config.yaml
warmup_steps: 412
decay_fraction: 0.427
final_lr_fraction: 0.02
Each number is 128 + 24 x the weight over its row's rms, rounded and kept within 0 to 255. Layers, rows and columns count from 0. The size above them is the row's rms in percent of the matrix's.

# layer 7 attention key, 256x320, rms 0.0358, rows 31-52, columns 0-159
size [105 100  96 108 106 108 102 106 104 114 102  99 104  96 101 104  97 101 106 115 103 105]
[[133  74 141 124 126 142 124 116 122 119 140  82 110  99 111  86 101 119 132 106 155 148 122 108 140 117 156 151 131 145 117  79 145 124 159 168 103 124 152 130 120 104 126 150 131 121 128 142 140 112 158 122 152 117 136 180 121 139 141 158 136 130 213 121 141 118 110 161  94 117 157 125 139 138 120 151 142  92 169 140 122 178 147 110 128 123 172 144 169 138 112 102 158 131 103 152  90 123  80 136 148 185 175 138 131 108 124  89 119 143 140  92 154 136 114 158  77 130 104 154 126  86 148 146 134 114 117 165 159 125 147  94 120 119 136  78 102 126 159 158 109  91 136 128 113 126 127 126 105 108 131 145 151 122 137 100  99 119 128 112]
 [ 99 127 160 118 117 187 119 119  93 122 120 131 136 115 156  84 132 126  94 138 155 127 136  79 150 128 151 151 123 125  97 123 106 139 150 137  75 112 144 122 122 140 108 164 150 130 111 137 154 119 124 112  83 128 129 123 117 131 127 126 130 141 176 101 162 125 115 107 117 137  87 160 154 149 144 124 163 137 118 105 125 168  86 120 112 130 153 137 117 113 110 135 113 129 128 152 156  94 103  98 171 119 164 145 116 134 122 128 144 132  96 124 128 114 120 140 133 150 163 132 121  64 125 148 157 112 105 129 128 150 126 122 111 137 119  96 138 114 164 141 133 109 113 178 167 148 122 152 136  95  76 155 142 121 125 123 142 111 141 136]
 [127 159 173 172 108 125 102 114 139  93 117 140 100 146 148 108 131 115 139 170 111 161  60 152 141 127 151  97 106 156 146 174  91 137 125  90 159 142 132 120 141 177 171 142 101 130 122 114 148 114 113 109 155 111 122 103 156  93  76 140 138 144 113 146 133 119 165 118 170 143 152 112 129 112 121 132 140 112 162 112 122 130 134 118  87 135 123 130 127 135  98 107  97 119  90 124 124 114 143 183  92 116  95 106 115 104 156 108 159 129 115 136 154 167 104 126 151 124 122 140 102 142 103 102 117 115 109 148 153 125 132 168 161 148 124 113 117 112 178 187 150 123 122 121 122 147 132 136  92 146 134 122 135  94 145 116 149 147 130 147]
 [156 186 150 140 108  59 121 145 128 162 155 135 124 190 138 147 119 156 145 162 110 146 126 141  77 134 143 103 138 139 137 158 126 139 116 108 144 119 100 105 146 129 117 120 112 151 109 112 114 134 126 142 129 123 129 116 147 125 126 117 152 126  38 151 144  99 127 127 156 158 128 120 120 124 123 112 119 117 118 142 124  89 113 142 132 116 123 119 157  96 149 166  83  83 119  92 121 131 157 154 113  99  66  85 121  95 120 115 144 141 132 147 119 165 134  85 139 154 140 109 160 166 128 122 129 145 141 115 131 138 135 167 139 147 141 151 116 138 104 153 118 132 139 133 139 130 110 141 123 134 161 127 122 125  92 149 148 132 134 137]
 [105  56 128 114 118 180 146 149 107 113 104 109 146 110 143 103 156 100 139 136 163 132 153 130 172 106 149 181 110 132  88 116 139  80 165 121  96 110 115 140 148 120 116 130 122  98 145 126 154 125 119 135 116 147 145 115 130 137 119 140 133 137 194 105 139 121 112 114 113 138 127 114 158 110 132 145 151 163 156 142 129 133 147 108 124 162 170 131 138 140 146  91 118 132 111 166 133 123 121  65 143 120 174 136 120 134 108 140 155 118 133 111 129 134 136 148 130 131  92 150 124  61 149 131 114 119 107 134 141 103 120 115  90 130 132 110 101 131 127 130 141  92 111 163 143 127 135 134  97 102 126 137 149 126  98 134 115  98 128 127]
 [131 184 142 148 156  74 126 110 153 149 120 182 122 193 126 170  96 136 154 153 130 111 152 160  79 128 126 108 139 169 128 137 113 143 117 114 140 133 131 114 176 114 104 133 126 151 105 129  99 133 128 144 130 101 103 125 120 134 127  81 124 130  54 142 143 152 134 119 142 130 133 117 110 121 120  99 141 133 131 138 115 102 121 139 132 120 106 107 140 109 155 143 154  94 132  86  84 125 138 149 104 120  74 103 149 128 122 121 118 111 141 135 118 130 140 114 148 124 129 104 121 171 117 108 146 138 103 141 120 106 163 148 151 153 115 160 114 146 118 121 130 154 144 121 149 141 113 127 117 151 153 131 120 118 125 148 140 115  90 126]
 [168  96 118 135 118 153 145 130  73 127 110 137 104 148 111 116 142 113 119 113 181 132 120  96 102 111  67 151 128 172 124 144 132 126 172 111  87 128  99  78 109  87  93 106 128 131 171 146 120 122 135 127 133 124 137  83 135 153 137 159 116 156 190  87 155 140 123 178 141 107  91 147 163 115 101 161 104 156 113  91 124 167 158 118 148 102 174 107 143  66 128  88 130 133 133  84 116  95  85 125 131 117 166 117 132 116 131 169 118 134 116 128 138 129 135 163 122 136 141 134 164 101 148 137 120 135 118 105  73 130 159 147 126 131 126  82 146 132  89 148 114 106 124 144 131 139 137 133  96 147 110 149 108 127  98 112  99 163 116 153]
 [121 180 144 128 132  84 121 148 157 129 140 138 121 172 145 151 134 165 135 195  82 145 121 161  94 115 106 124 138 147 140 154 153 157 105 127 128 140 141 135 120 143 127  99 131 138 117 123  81 117 137 124 138 129 107 125 133 185 119  89 135 110  57 202 127 125 145 121 142 149 132 131 117 133 105 116 120 131 103 133 122  59 111 164 127 118  95 103 141 120 133 138  94 100 126 114 112 128 151 183  96  99  88 116 128 110 138  98 119 135 117 140 100 144 148  88 109 123 134 107 112 170 132 117 140 158 160 121 155 127 142 177 144 124 131 199 112 131 144 124 152 140 139 114 134 108 131 129 140 142 117 115 128 122 122 150 134 145 154 132]
 [125 184 110 144 128 157 144 101 109 136 122 146 114 188 137 118 150 140 104 149 145 111  83  59 140 111  81 130 110 139 147 160 119 134 114  93  96 151 140 105 103 152 135 116  96 125 128 140 110 170 145 123 101 105  90 110 148 122 146 138 102 152 116 140 188 147 128 153 164 127  97 158 111 103 125 148 133 138  85  88 119 148 121 136 143 150 119  99 139  88 105 126  95 100 146 107 161  78 109 149 131 145 144  93 108 127 155 143 136 101  95 139 119 125 137 121 124 140 123  96 177  97 122 105 138 156  98 142  89 121 148 179 121 125 124 121 168  66 112 106 125 126 136 132 177 122 125 118 150 111 129 143 137 143 134 117 148 165 163 148]
 [118  63 115 107 117 168 125 144 123 107 109 107 130  74 118 105 146 107 124  93 153 118 129  95 184 124 130 156 123 102 123 113 135  94 125 160 123 121 133 143 115 131 104 147 115 112 109 135 154 145 135 129 120 135 137 135 120 138 113 166 137 145 230  94 108 130  90 133 104 119 119 146 128 109 141 164 137 135 157 114 142 148 142 118 145 134 152 133 110 164 112 122 129 151 123 165 142 123 113  93 141 154 200 137 115 123 116 132 147 134 124 115 128 110 128 126  95 125 116 135 116  89 124 159 115 121 126 124 148 137 105  92 115 125 137  82 136 106 132 126 136  83 123 156 117 115 151 122 137 104 121 135 153 126 139 134 102 124 137 126]
 [128 115 110 120 111 176 127 120 105 140 132 117 116 119 143  97 149 137 141 121 179 140 151  92 105 125 112 149 109 140 133 102 127 109 151 139 103 142 129 127 118 114 107 140 110 122 128  99 112 122 117 123 107 128 145 131 117 114 104 171 117 122 215  93 124 155 119 137  98 152 109 128 131 120 140 123 155  90 124  94 124 157 144 134 146 137 177 134 126 119 138 133 114 141 126 104 132 132 100 111 126 163 186 128 123 135 144 134 153 141 121 102 140 121 137 106  69 132 136 122  84 134 179 139 103 109 158 149  86 100 133 124 106 120 128  89 143  99 126 118 152  88 119 123 109 129 137 125 128 140 130 148 130 142 129 141  99 113 155 163]
 [139 171 139 133 117  69 176  99 134 119 142 130 130 158 123 141 124 132 168 110 100 142 145 197 110 118 119  85 111  97 167 124 137 158 111 122 164 144 108 158 162 126 139 134 113 141 132 142  96 126 142  98 111 137 102 118 136 141 139  83 115 127  56 167 121 124 125 123 154 143 150 105 117 150 139 116 127 134  91 161 138  85 110 148 118 154  92 132 108 133 151 128 122 126 122 108 122 160 154 174  98 145  71 125 129 143 128 145 130 113 155 165 113 101 122 125 154 112 116 138 158 191 138  92 126 145 134 145 144  82 128 124 132 154 130 182 146 181 128 120 120 146 117  89 106 129 114 116 139 133 127 122 132 117 106 100 133 150 112 117]
 [125 171 127 117 145  82 130  99 132 128 129 167 137 185 178 152 108 172 152 160 110 141 108 169  70 131 128  99 127 112 136 135 135 151 115  71 162 147 127 143 133 127 116 110 119 146 119 108 112  76 132 117 141  90 111 143 112 158 125  85  80 154  59 137 156 143 153 110 157 117 145 125 133 111 119 102 150 123 122 145 122 112 147 143 116 129  92 144 130  92 129 106 149 106 126  96 100 148 120 165 108 127  95 128 126 150 135 136 108 120 132 148 106 135 121 113 146 120 123 104 112 175 126  81 110 135 132 105 133 108 145 156 136 157 116 178 135 151 112 110 150 141 151 105 122 131 113 118 121 132 165 129 106 152 132 128 141 174 118 137]
 [131 144 128 117 114 139 100 133 136 155 131 111 118 123 127 139 104 154 144 162 119 175  80 130  96 134  59  94 124 210 132 140 110 151 103 133 147 129 114 101 104 114 136 139 117 175 107 125 115 142  79 161 146 113 116 135 107 140 147 128 141 149 129 145 176 138 129 131 111 130  91 143  98 133 113 112 132 136 149 129 155 141 132 132 113 128 133 130 126 103 156 108 156 169 192  92 129 131 136 154  88 110 138 143 142 105  99 102  93 113 105 103 203 123  79 106 130 113 139  95 149 118 121  88 120 101 138 155 137 112 107 168 100 114 125 147 179 103 121 131 171 138 112 113 170 154 119 161  99 137 121 141 113 107 129 132 141 168 166 176]
 [124  80 133 102 115 198 111 137 116 108 168  85  98  78 110  79 123 114 103 118 161 122 127  88 165 128 161 175  95 134 128 115 124 127 117 154  95 151 116 146 110 132 103 142 123 124 148 132 144 125 115 129 104 144 159 115 136 131 143 173 128 150 178 110 114 101  85 154 123 146 103 140 113 129 118 140 141 118 164 105 124 151 130 116 120 147 175 118 133 147 105 114 121 132 129 160 153 125  99 102 133 146 199 151 112 129 137 120 160 153 112 100 161 125 133 155 101 124 132 164 113  80 126 123 115  98 146 129 111 153  92 119 123 108 147  81 133  87 156 167 118  95 139 154 115 138 115 128 111 112 114 160 145 118 109 118 119 133 136 138]
 [133 133 147 151 126 172 137 107 162 108 116 138 130  76 111 154 149 126 107 107 138 153 140  76 170 124 153 175 144 104 137 111 117 104 141 158  89 112 164 119 126 129 145 131 146  89 132 136 123 124 141 129 111 158 135 146 128 132 117 151 153  97 182 101 100 110 102 122 108 124  89 139 110 120 143 165 103 138 161  72 122 156 141 103 177 141 174 105  93 124 151 104 111 143 100 185 136 131 115 128 134 157 141 149 138  94 132  97 129 125 117 145 141 146 165  92  69 103 117 162 120  80 104 112 132 127 120 148 153 148 163 114  97 136 130  77 133 116 154 135 128 106 114 162 143 148 117 126 158 117 141 143 156 142 148 140 135 146 153 130]
 [157 184 140 164 150  92 127 121 115 133 122  90 126 126 148 157 134 153 116 166 116 127 145 163  90 119 115 119 121 151 103 108 107 133 142 133 115 129 135 158 128 128 128 136 139 143 151 113 117 122 144 112 134 109 121 110 108 126 173  96 109 138  41 151 132 146 166  91 142 111 159 127 129 184 133  96 121 140 134 124 134 136 115 152  84 108 112 136 174  95 155 133 139 101 111 107 154 127 149 157 151  90 132 106 119 114  98 114 116 151 142 138 123 106 139 134 114 102 163 106 129 164 130 117 115 121 112  80 114 123 171 169 155 135 105 136 112 149 121 130 120 170 150 114 137 147  88 122 110 106 118 115 148 121 142  96  99 128 139 119]
 [156 141 114 106 152 151 125 140 123 159 125 123 125 154 127 113 117 147 119 100 153 145 140 107 160 142 141 156 147 141 143 163  91 136 111 170 129 141  96 103 142 133 151 126 167 163 131 155 120 130 117 167 125 110 118 127 114  88 189 142 114 106  97 150 122 140 140 139 164 129  98 137 127 144 141 123  94 108 141 153 123 129 124 113 146 106 106  97 116 114 114 115 145 105 144  81 115 158  87 114 152 153  95  67 141 165 154 121  97 124 139 144 139 119 110 126 126 123  96 129 140 158  93 138 126 143 129 143 100 100 129 132 150 155 124 135  91 100 117 158  82 152 124 131  89 143 141 137 131 104 144 159 129 121  89 186 118 109 154 135]
 [ 99 131 123 143 151 149 123 155  77 138 118 137  88 162 134 114 137 139 113 126 141  86 141 113 113 166 115 146 150 155 128 114 116  99 134 118 122 125 118  68 127 161 117 104 113 138 138  96  99  87 105 131 126 101 143 129 113 115 144 176 117 124 145 100 194 171 158 142 145 162  96 137 112 109 105 165 130 140 140  88 107 113 140 140 136 124 145 116 127  72 123 116 126 137 165  88  90  72  65  95 137 139 152 131 105 141 143 170 148 115 109 117  90 150 132 141 118 132 155 112 143 113 151 114 150 115 111  70  75 170 145 163 160 160 116 109 133 111 147 145 137 160 152 136 147 122 144 133  83  93  97 159 113 148 108  75 133 121 155 157]
 [128 180 130 139 143  57 112 136 130 138 130 162 134 189 129 140 147 163 127 167 101 117 130 144  90 143 129  94 134 153 145 146 113 150 109 103 154 113  98 116 133 137 135 118 115 129 138 106 121 124 101 136 122 119 131 127 131 106 121  98 119 137  40 167 165 137 123 119 147 112 133  94 116 122 112 117 124 140 121 129 116 106 125 158 123 136  73 113 120  88 133 155 127  98 139  84 125 135 142 175 121 125  75 117 142 108 111 136 109 144 138 137 107 127 148 115 142 137 128 119 151 165 127 129 139 134 152 113 100 134 115 153 132 150 110 174 131 148 130 128 138 151 154 116 148 150 101 129 121 146 147 121 125 118 101 134 166 131 116 134]
 [153  85 108 133 132 146 131 132 123 113  63 110 136  75 118 115 107 137 110 116 152 143 142  99 147  95  96 102 119 105 124  65  99 136 136 151 102 138 154 115 120 103 111 122 137 105 154 172 116 136 137 155 147 152 141 175 119 158 131 191 150 150 193  72 102 115 111 132  85 149 153 132 104  90 141 127 137 138 175  97 140 168 142 109 120 105 163 154  96 151 139 128 158 152 102 144 164 127 114  68 152  96 171 161 129 141 116 129 128 171 114 113 131 150 151 138 104 117 141 126 106  99 148 147  82 120 101 128 158 136 122 127 129 103  90  78 142 109 114 126 148  91 108 151 165 133 129 118 151 139 157 160 176 132 151 123  97 127 138  98]
 [136 178 162 115 122  67 123 134 167 135 166 150 153 120 132 153  98 136 140 144  73 144 101 164  79 119  91 108 122 126 114 143 134 136  97 110 182 155 149 123 167 128 161 116 136 135 128 123 135 116 130 144 131 123 104 134 130 124 147 111 168 102  57 184 104 136 115 133 139 119 162 114 103 142 140  90  96 139 161 140 137  88 120 135 121 114 131 127 135 149 135 157 116  94  89  98 147 176 178 138 114  89  59 106 142 108 122 122 115 124 156 132 148 103 119 110 176 136 120 121 135 173 114 133 119 146 144 152 124 107 114 130 137 132 129 169 133 145  83 104 120 139 125 119 146 128 148 129 142 161 115 109  95 117  98 159 137 128 140  99]]
# layer 7 attention query, 256x320, rms 0.0371, rows 32-52, columns 0-159
size [ 96  96 101 104 115  94 105 104 126  97  90 105  91  96 102  98  98 100 133 103  96]
[[142 115 112 102 135 131 113 138 165 119 121 125 130 171  96 127 125 156 169 131 123 120  96 126 138 119 138 149 151 146 120 129 165 121 106 114 125 174 127  99 159 108 124 166  81 125 160 152 139 152 144  86 145 100 153 137 134 153 130 148 106 128 142 125 130 120 172 146 153 155 188 159 118 146 134 113 101 130 122 114 105 131 154 151 166 118 110 134 157 116 114 144 130 146 158  88 167 158 131 113 130 143 138 144 183 121  91 164 105 118 144  94 150 143 125 140 139 116 111 116 128 143 129 185  76 176 121 107  61 128 119 137 144 115  89 121 121 104  99 163 114 130  90 103 120 127 143 121 158 120 143 118 186 141 194 143 120 132 140 131]
 [ 85 136 115 144 141 127 135 124 130 133 145 105  99 114 108 110 116 130 142 146  84 153 162 102 111 166  89  98 153  87 113  68 103 169 109 133 124 144 118 124 137 155 126 132 129 133 111 132 127 112 120 102 109  98 123 145 144 145 130  83 116 149 125 134 132 159 143  98 151 122 100 129 170 157 125  96 115 110 161 120 131  99 146 138 137 100 115 128 138 127 115  97 178 116 140 108 132 127 148 110 147 127 151 126 177 184 108 127 130 164 126 117 111  66 145  92 150 160 147  96 115 124 139 136 120 123 133 129 146 112 127 122 139 155 127 130 132  95 104  95 115 114 115 129 122 139 125 102 147 152 152 154 125 124 130 125 132 124 127 131]
 [149 108 137 127 147 104 157 128 153 122 101 153 143  97 136 126 147 144 119 122  97 164  71 172 174 115 111 143 157 118 111  89 164 155 110 110 156 178 120 151 167 124 131 161 138 143  84 159 136 134 107 102 143 116 117 120 115  91 139  58 131 133 124 120 126 186 128 118 103 159 141  96 130 148 161 130 117 126 128 138 112 115 102 135 127 118 101 165  71 130 128 159 184 103 127 140 150 159 121 131 129 178 107 181 155 163 148 104  91 111 130 143 146  84 133  82 123  98 103 141  78 163 100 142 114 106 139 136 176 105 142 136 141 104 106 132 122  97 109 115 146 151 117  76 157 117 145 105 151 162 120 101 142 138 123 125 116 108 132  95]
 [138 128 128 102 176 163 130  96 105 115 151 117 163 144 141 126  85 174 120 105 123 141 127 116 112 124  89  90 132 116 164 167 146 116  99 165 136 103 148 108 111 122 116 112 130 138 138 150 108 145 139 138 116 145 140 150 146 112 138 168 168  99 129 118 117 123 165 160  93 129 140 128  91 128 125 104 121 106 129  89 120 123 132 134 163 119 131 176 121 115 107 139 134 145 169 136 145  67  65 139 142 118 133  99 162 140 140 129 100 120 113 123 148 145 127 179 119 103 136  91  95 124 116 132 118 145 105 152  72 184 164 152 149 115 118 108 128 132 170 137 132 131 173 114 109 130 145 117 129 141  95 118 124 158 119 112 160 137  86  92]
 [135 130 102 144  83 103 142 131 138 104 133  58 141 110 147 130 132  89 122 189  96 135 128 145 154 134 134 139 100  77 144 155 153  94 126 133 125 109 165 167 124 134 120 126 129 118 167 141 125 120 119 164 139 136 104 127 122 150  78 118 151 111 104 142 108 103 153 179 150 126 167  91  96 141 120 151 111 147 163 146 180  82 144 137 130 109 124 141 137 152 135 112  68 105 130 157 164 139 170 155 120  92 107 145  96 118 158 123 122 123 130 151 129 120 153 151 161 144 120 108  82 136 113 120 108 117 186 110 164 154 109 165  72 157 145 125 120 130 118 104 143 102 149 101  98  79 152 138 140 131 135  88 124 159 151  80 130 133 141 126]
 [121 134 127 130 184 115  89  66 150 145 174  82 184 145 156 140 123 163 136 120 118  90 179 102 131 122 175 162 141 135 112 116 157 140  80 131 138  80 117 116 115 133 157 166 146 139 135 118 104 129 108 151 130 100 140 151 152 131 128  87 145 124 134 145 146 132 139  83 146 143 111 118  94 139 115 136 171 111  94 119 111 126 143 157  97 161  98 139 137 125 164 202 145 176 111 123 130 120 145 104 113 118 104 140 155 133 128 145 121 105 125 120  84 133 121 101  95  75 132 123 113 126 135 113 161 133  70 114 140 132 132 137 145 109 141 130 123 161 155 118 134 118 120 107 116 106  89 104 135 110  87 140 142 101 101 110 173  98 108 118]
 [142 134 113 160 109 138 159 112 139 141 122 139 101 131 157 132 153 116 128  92 114 125  92 140 134 120 148 122  95  93 135 101 134  99 142 116 155 137  85 144 140 107 131 141 133 154 117 145 188 168 116  91 156 132 109 139 144  98  65  92 105 113 111  62 105 135 129 136  94  79 141  84 130 129 131 111 132 132 173 150 158 129 111 101 148 148 150 145 108 146 135 114 159  93 134 144 162  88 127 111 141 134 131 109 134 165 139 151 117 130 128 133 137 134 125 132 196 148 135 165 106 121 112  88 118  83 147 133 146 152 153 121 110 170 107 104 116 116 109 122  94 153 134  93 131 136 129 132 139 137 143 144 137 136  99 138 119 140 115 149]
 [139 143 124 109 106 138 122 140 115 124 129 121  86 115 107 140 103  98 131 105 147  76 181 148 120 114 186 116 129  93 102 149 114 122 134 119 158 117  88 150  86  84 108 124 117 140 135 177 154  87 104 129 120 148 151 124 125 164  62 115 135  68 115 117  74  95 164  82 124 109  95  81 169 151  80 117 126 111 172 113 168 125 158 116  89 119 152 115 137 136 141 112 180 158 117 129  93 123 142 118 114 134 117 144 151  88 125 166 127 141 114 121 139 123 133 188 145 130 154 153 151 124 166 130 169 115 145 121 113 179 130 107 137 142 122 137 147 143 137 141 119 117 138 102  89 158 107 155 109 141 103 150 115  85 114 114 135 147 104 154]
 [129 134 144 150 131 168 123 138 118 144 149 134 142 187 132 119 130 126 130 145 170 104 125  97  91 141 108 131 112 167  92 127  90 148 168 114  99 112 113 112  82 115 132 107 127 123 170  92 112 126 132 139 106 125 134 120 131 101 146 126 132 117 137 140 162 118 183 140 124 163  81 134 144 149  95 145 126 130 107  79 114 168 121 112  62 116 151 128 181 108 109  63 107 152 146 122 123  69  91 110 159 104 133 142 139 138 132 127 127 151  95  97 127 126  84 166 114  92 151 111 180  80 174 103 136 135 106 134  72 138 154 135 163 143 112 104 152 126 135 137 127 116 143 136 129 156 125 151  93 121 102 118  76 144 112 136 128 161 144 132]
 [ 98 106 134 114 122 126 143 155 145 118 101 116 122 107 111 104 112 135 121 105 119  67  71 125 150 124 107 148 103 189 103 125 149 124 103 130 155 107 135 140  70 126 106 123 161 144 131 137 139 166 116 140 152 104 132 135 128 134 158 113 181 137 120  82 143 112 116  90 166 132 104 117  69 121 103 158 126 147  85 134  89 124 101 134 155 122 112 106 110 109 117 148 112 107 142 144 145 150 135  90 140  92 133 115 154 126 116 169 124 113 128 129  81 151 125 117 104 111 129 161 173 101 109  97 182 166 128 110 170  91 148 159 139 134 148 129 146 137 112 121 156 123 137 184 156 157 131 131 134 107  98 116 142  96 119 154 187 151 122  75]
 [130 139 134  97 176 150 102 112 124 135 136 109 138  82 121 162  93 146 136 149 107 139 156 137 113 140 112 135 164 153  90 115 120 108 108 111 167 136 129 110 136 101 161 107 139 141  91 150 152 149  99 115 164 143 139 145 103  91 138 105 146  80 133 136 117 149 142  94 101 110 148 120 181 102 156 120 181 110 119  80 109 144 122 168 127 119 153 121 114 118 115 136 148 138 135 152 128 127 119 116 116 102 110 128 119 118 138 105 138 154 140 117 141 192 113 107 106 104 135 119  78 134 145 177 140 108 154 101 126 156 100 140 134 112 147 131  68 130 105 145 106 126 161 136 171 178 112 142 149 156 167 138 109  80  79 166 100 169 159 123]
 [135  98 151 157  93  97 140 163 136 112 148  82 138 103  74 132  96  76  90 170 133 114 160 121 134 135 119 115 146 145 128 139 114  92 134 178 138 123 130 121 158 161 141 120 125 117 118 210 143 136 157 125 130 110 114 141 119 147 131 116 137 124 129 138 121 187 125 147 142 139 126 116  74 136 140 125 130 141 169 101 151  94 138 144 132  84 132 101 129 137 149 116 107 106 120 101 126 162 165 132 113  91 124 103 148 104 135 134 185 152 148 131 115 155 178 132 129 162 112 143 132 153 114 137 120 164 155 152 159 107 112 123 126 112 170 146 133 170 123 150 101 106 106 144 116 116 127 124 118 146 107 119 134 133 160 123 105 134 104 104]
 [113 102 146 127 102 136 102 110 128 152  95 172  85 148 149 104 105  93 137 120 115 116 159 149 104 104 146 153 148  76 110  99  96 108 161 111 115 127  99 132 179 126 124 131 153 127 150 188 124  98 149 127  70 107 104 128 155 136 156 120 118  97 105 121 129 110 149 155 169 132 120  90 143 131 141 173 111 112 122 152 126 130 156 120 176 127 148  69  74 143 113 126  76  41  92 146 126 160 130 125 125 159 116  99 112 186 128 184 164 143 135 182 113 119 164 131 176 177 105 156 176 151 143  93 142 124 113 121 131 131  91 149 133 143 148 111 125 115 114 138 133 117 170 144 129 102 129 139 122 129 161 132  92 135 123 155 125 173 103 135]
 [ 93 110 110 113 142 146 142 153 103 155  87 175 133 169 136 149 149 138 111 135 128 175 157 143  95 107 128  99 134 136  94 120 103 102 162 121 133 140 124  72 148 123 161 117 123 116 117 154 128 151 146 111 101 141 135 134 130 122 133 152 139 106 157 157 135 133 176  77 134 139 126 125 163 126 106 116 126 134 104 138 123 130 121 106 102 106 122 135  76 112 168 103 124 145 132 128 124 108  91 129 135 117 129 138 177 143  80 152 117 125 149  87 127 127  93 131 101 132 156  90 163  89 188 128 154 129 119  82 115 126 130 131 163 115 116 125 130 132  88 128 141 104  95 153 142 112 108 133 120 148 133  96 142 147 140 124 100 157 159 130]
 [114 134 144 127  82 124 111 161  96 130 119 100 128 153 156  59 107 111 118  99 106 103  89 145 136  96  58 116 102 148 129 138 148 122 131 149 178 193  78 180 145 132 110 105  89 156 188 119 137 130 102 121 171 108 109 104 142 115 100 112 100 145 126  86 122 150 150 112 133 120 176 113 122 100 125 120 139 124 126 177 158 140 132  70 112 112  95 159 136 118  95 171 154  89 166 114 149 109  91  74 134 114 162 127 144 146 142 134 132 133 138 156 113  93 111 132 151 164 114 141 135 105 172 116 117 110 151 137 111 133  98 158 130 155 112 102 136  92 144 123 150 140 130 112 133 132 167 172  91 150 130 119 132 117 155 149 120 107 120 115]
 [133 126 107 125  86 119 178  86 106 111 134 116 117 144 102 134 125 152 136 122 116 160  97 122 112 120 137 145  95 104 177 153 163 133 103 121 102 149 129 115 150  87 141  98 133 120  99 161 129 158 151 128 135 134  95 132 132 126 116 112 101 134 174 132 151  78  90 131 151 114 150 144 115 129 139 152 156 113 112 117 135 135 135 150 145 118 124 141 106 136 155 152 127  75 156 128 121 165 145 122 105 100 114 134 162 133 155 118 137 123 162 171 132 143 168 109 155 177  79 116 110 151 109 171 109 163 113 146 141  86 105 123 157 128 153 163 125 125 103 172 155 118  84 142 133  41 129 132 166 165 145 133 125 158 114 118 114 138  99 128]
 [132 129 135 143 104 123 110 106 121 129 129 165  98 115 137 121  89  74 132 148 130 123 136 114 133 148 172 122 135 156 132 109 160 157 109  76 130 121 159 123 132 164  90 129 120  95 145 110 111 119 132 141 142 125 137 120 138 158 114 129 105 134 131 117 133 145  76  94 137 142 163 132 127 105  83 136 165 149 193 153  86 125  97 103 153 140 141 159 125 132 132 140  98 160  68 150 135 137 173 146  88 136 137 161 117  82  97  79 121 121 118 131 162 112 146  83 144 131 154 150 107 135 129 112 124 149 185  85 170 122 119 142  69 122 114 141 170 136 139 137 154 122 119 165 162 119 109 135 124 148 125 114  94  69 136  93 144 104 123  75]
 [ 94 126 109 137 102 134 145 130 168 123 147 133 143 123 108 140 136 144 119 192 167 132 142 106  96 143 112  79 100 138 119 185 116 150 128 147 128 123 158 127  99 124 104 209 135 117 107 117 124 144 139 146 116 127 152 127 156 136  78  87 127 168 125 141 140  76 131  92 130  93 107 138 114 130 120 129 144 169 102 126 127  92 150 126  86 139 136 113 177 146 156 158 117 143 126 121 174 150 134 184 118 116 109 125 163  76 128 108 131 163 142  95 170 158  81  77 117 132 149 149 150 141 131 143 164 156 133 125 106 103 135 151 123 102 126 139 166 151  97 106 113 100 120 159  92 152  88 156 122 146 105 132 113 129 141 144 188 132 107 133]
 [151 132 118 126 119 130 168 126 162 115 140 141 101 119 110 140 124 107 122  94 113 171 101 166 134 139 109 105  98  77 115  94 143 115 125 141 163 141 142 168 157  48 118 117 146 149  98 191 108 131 150  85 147 132 114 119 147 146 101 121 150 124  85 133  99 108 127 143  91 125 157 109 146 115 147 120 134 134 133 150 121 111 146 135 135 144 164 124 116 155 110  60 105 148 134 128 137 121 159 174  88  96 126 109 112 167 170 125 131 157 127 164 138 102 132 131 178 126 124 142  87 142 113 129 103 106 153 159 174 108 174 101 107  99 161 140 135 161 129 147 121 151 128 109  97 149 151 114 132 149 150 121  70 148 148 132  73 128 124 145]
 [101 119 145 131  84 139 114 126 111 139 155 134 129 132 171  86 133  70 152 173 122 133 111 114  99 130 132 175 122 112 170 156 132 124 148 132  91 134  95 159 125 189 123 124 168 134 117 107 107 139 136 114 107  97  87 121 115 147 173 122 124 122 115 164 158  98 144 152 148 132  98 154 185 177  98 158 144 119  55 154 134 125 163 100 131 112 119 104 159 105 133 131 128 110 177 135 144 146 110 141 149 151 164 139 134 164 109 122 124  90 128 140 151 126 128 124 105 155 102 136 154 102 101 100 113 122 128 181 109 127 132 120 105 146 182 107 131 148 146 118 148 147 146 139 113  94 142 123 123 124 107 129 119 125 162 127 139  93 141 137]
 [143 123 111 115 135 145 135 131 120 138  93 135  95 116 177 130 118 105  89 137 104 123 142 157 172  84 132 127 126 117 164 127  94 154 145 144 101  75 125 145 114 130 106 110 137 139 147 126  93 127 183 120 111 152 123 108 128 133 113 103  89 119 132 119 148 117  98 141 139 122 103  86 113 150 145 124 142 105 146 126 156 134 121 132 176 184 125 143  56 143 102 104 150 128 156 175  97  81  92 126  94 159 138 135  82 122 146 150 113 161  97 124 139  76 117 150 135 148 124 155 124 137 108  97 161  90 130 141 142 113 117 112 136 124 148 131 136  90 152 113 111 158 165  86 133 132 114 112  88  91 176 115 146 160 140 101 117 124 118 152]]